config = dict(
    head_dim=128,
    d_mlp=1536,
    norm_place='pre',
    norm_eps=1e-06,
    positions='alibi',
    qk_norm=True,
    attn_scale=0.124,
    tie_embeddings=False,
    extras=['exclusive self-attention', 'normalized values'],
    init_std_up=0.0412,
    init_std_down=0.00298,
    warmup_steps=247,
    final_lr_fraction=0.05,
    dataset='wikipedia_en',
)
Each number is 500 + 50 x the weight over its row's rms, rounded and kept within 0 to 999. Layers, rows and columns count from 0. Numbers have three digits each. The size before them is the row's rms in percent of the matrix's.

# layer 8 attention output (transposed), 256x256, rms 0.0589, rows 12-22, columns 128-255
081:473490530483554480470584485414548555523465488552494590576601531342506500501506518546490648502576491523448434471511543545589516510514547524424547461518492508428626442510486493578429386580496424470485533460519379469498472476489419522564509457471551566387569484556601546478515436510510450454467437431550514602535515434472479561470495476500586520551509546536450481435538560458506494480495
100:519429494514464493390437509468402453502553462555543452482451551507515464570572597514564425464475568449407508465449505501423470551546474459573554580473425480533500578523510556442521496418517553483529494502520605475517471537528462462484553531509510499503511525487425353525458558639414594491464531566498519415546448512506498437459436517503538524525564401556507604499340477515478469538515
099:494583558438489519425532547612533514453451528517513488442624518460452473465469457413486511583559447473502519528613488481504523504466538543425591550500477544515568514526445460447466448432501490516422477481427444533487517505492470535537469474478568481476402522561460585469505406425525607485500510476576507565484472401503423548584493592508506475417485375614443591461607458450549476529376
099:488514522467469532551436393508555467491430543519425563526555475492458531464510488512500480464567506538486526604488533402495409469465511596456399432606430480444604489552476486472476433398504419450509366456482536524448559517468585511572438505613468431483474503507463528510497487506499538487528453484480589614547544466566539482458541520478583487404409566509457510524524494510533552582527
116:461566550362480501472512465463565493503508464544495499542583518474533484467432514429537518515508445525418457566550523538534520456500501582399485434462543488475621469530531424516457453399482439454450564504513415538561608501458508513557476435583510497466429499543486500577480442462487497508506336425502599470495450428538512462515474551562573489501487447559444509494564469436517480589521
119:590454493459551562582536573506554611533482509559584533504487444470559440504494530474506592464511509476551535562540487548453431526553473591391464454484526317418546628444451402491498490481493429589514538565547542495540513532468554457454560429506507504498440529549514575457581523429458522491538548446501590607444552476488568429516514516507503553512422393511515524458499463484476568639454
105:545574523529557517521575522429519482551555469481535572490538433533591487477499592552490406540496461463507503408553529537468415500430547441486581536471545415428457451439494460522495520600531519441527631524448479473516448511476584509427649576483438522420527539482532504509548493589469470583532586526554458470491552411424558438473461435460498483493438578528508489557484537459455426399438
109:534488463466493484475509493435510455492475415548465521442445457469575564549496441520465479487499519516454463583525440524485427466570501488534400461529498444469399570573467450487512431531412447422541443507547500434520489495536591523412554537482485576432652456429480451491424515603528457456461504475511583553513546440457521434491541503507501511459527512487545462541512548466489422478558
111:467456556525523565521444419491568509487479453574538477578576407548496521476515517535484530442513474483464507576449494491516444567541343619469464498552450457556579468481614505462526496578500494447459507534545463421518509571496558495470471523551475529434526523510528537482554533456489398431470476457508519430525500448532472432428473502563513480500489522436488504563561511555520521521522
113:499621533414547443448465463534447447432506511544461514569620542430497452488497543525575379498505577532474444523518481559554491445396530475442472477481575551513533496515513527550508403409528462479567531469434503467498521407521423496549453412527532540392470494612495493533390537591447446520459452452539542502542500457486433536494485521505497493500517474565495553510488519487533465498496
100:482376508482480493604455513463523605440460496547507477539509465470562423513579535515410595518538584553580471458475541478513576533453475561430517513551545511516587565417514501541516482575556512581504549466499535549523412487492525487589454471505490503557479517414620498447478540423481525463476425494526489512508515580418499444469508466512448515439534523458528597460450468565452644575520
# layer 8 attention value, 256x256, rms 0.0641, rows 13-23, columns 128-255
095:422439515467388473406451533547460495482572521547535553457524565553520353547488585475666498572481563474602508430389527479400431552468458502546556456521512490516593483460512567474472513458493575570496518446513517525504417532510531427414593396540414461484437527496537488551461535491474498499455438407499439525538495467530536437526529486570584600522538421527520581510527477502544532513480
103:473605559466466513481470454622499561453435534542488474495503454430469478509499444470507505541513414572579478551513507489486470542476445546409491441442509503469494546594455505597458441580536509473467509552477535442413515462524391600606477517484559405506533572500457499529535495425487522515486539471559432369427547476531436552518498478506473493483514480572535473492490484536485512567501
100:450520485390585528470511486542539563443550518471466468480446493584568542462465514458479456471536444570525489530503447568540467521576451555457460520540502466385492548608588547407465473425504377422497424522525483525472663480493593517469553539473466488491501520400427454474507448484493519478543514445464586528435487460469522475503495580450491501543430535509493467463491470591552530501479
093:475566535385500483468559453425544583450498528521508517561443432531514558487495441558505498506414532554485395543608475515453452485529565536557457443480482486481515505549492507478509485515519468487401502530529406423533499518431457470557458428535513503476529493585533502507496506510518543414504403430483598448477540381527444477498556545538509555538483533476563532592489549498415473556546
098:573460523421569423436554545526480588580541421611537545552404506484460440476498513537398480454552519609482534515511502610450519596519557518318449448467513443340605527407423477519462553542484486481479523462520545490512374509508527488505526528510538583481533484571546482486501554484449478463574485557564624547466509486440486459519528558552541568454415450484506511474475465486548511571457
095:626483434562549538459575494457534406563492503409530536560594391481556444464495527508491473536420532453561421545557471532575398423516514466441591548530535451462556486314417467600572497542581582483512507538506558528435451519481525589429570482530479488436478471478486601527599481545499416541443495557516535478498476550448478396460510396469430517481475508575476490489483464413547480471458
097:577469515481612472467574511488502409468474544464519522438487525489583469445476489550461491487455534485422512580541524574474478377524482519548516498547462393452470544516524446410509470495426552498504442521505493486542466527446512476327457452434518519434453413497455447406464507531526460420416449565539555572519454418421520506515484511562564490480447468530523496524489534537605427550482
102:448505515504538500550438381437553480563541581625543487528561455454462471428475546509440524519536531506477499580487573448531464431532499591553491468548436460538563520385600469437505460543437494431480514477511446460521462581439495524451570612526445512499478484495486445559511537522506468523418506562476561474493454435582548366546512590524514485437430493385451456535528506523440453538517
098:400543472430592551547421560525530463458461476511474510478542402481462568572502500579611469576465483505516471583449516560487505461530467485577548481520501517498464472638570579531494410461541443493539517527532470494568444473502390450533486406493471508446423554550481510548484557519504465460454488361500478435537553486448454546549521439547493485603527489511583547516498508544480522543474
099:564463534494532525521439472539473597492557444553574479552609488396572510495520501488472507512541485562515535467445615493613545404480497542396456574473563582509533503327564539544502373545470454519541482501498436609643451478517541485585585501453466513521451467471521608465428428460466552455583490493473492466415468583472498475528533538480440510463487542385525541441518447565533565468482
105:425414496521563524486511492412494462506511472424493428515474494562563598436537503581548507405588515512539435524589509568456571511470493452540523465446498532502480483465492500552536468482486549531498496542466498477546458494469512459533509666506478486489508463537519538484549522465569464491561511505543487463612491491508508452394496471475532463479537518487492550522499459523505352543507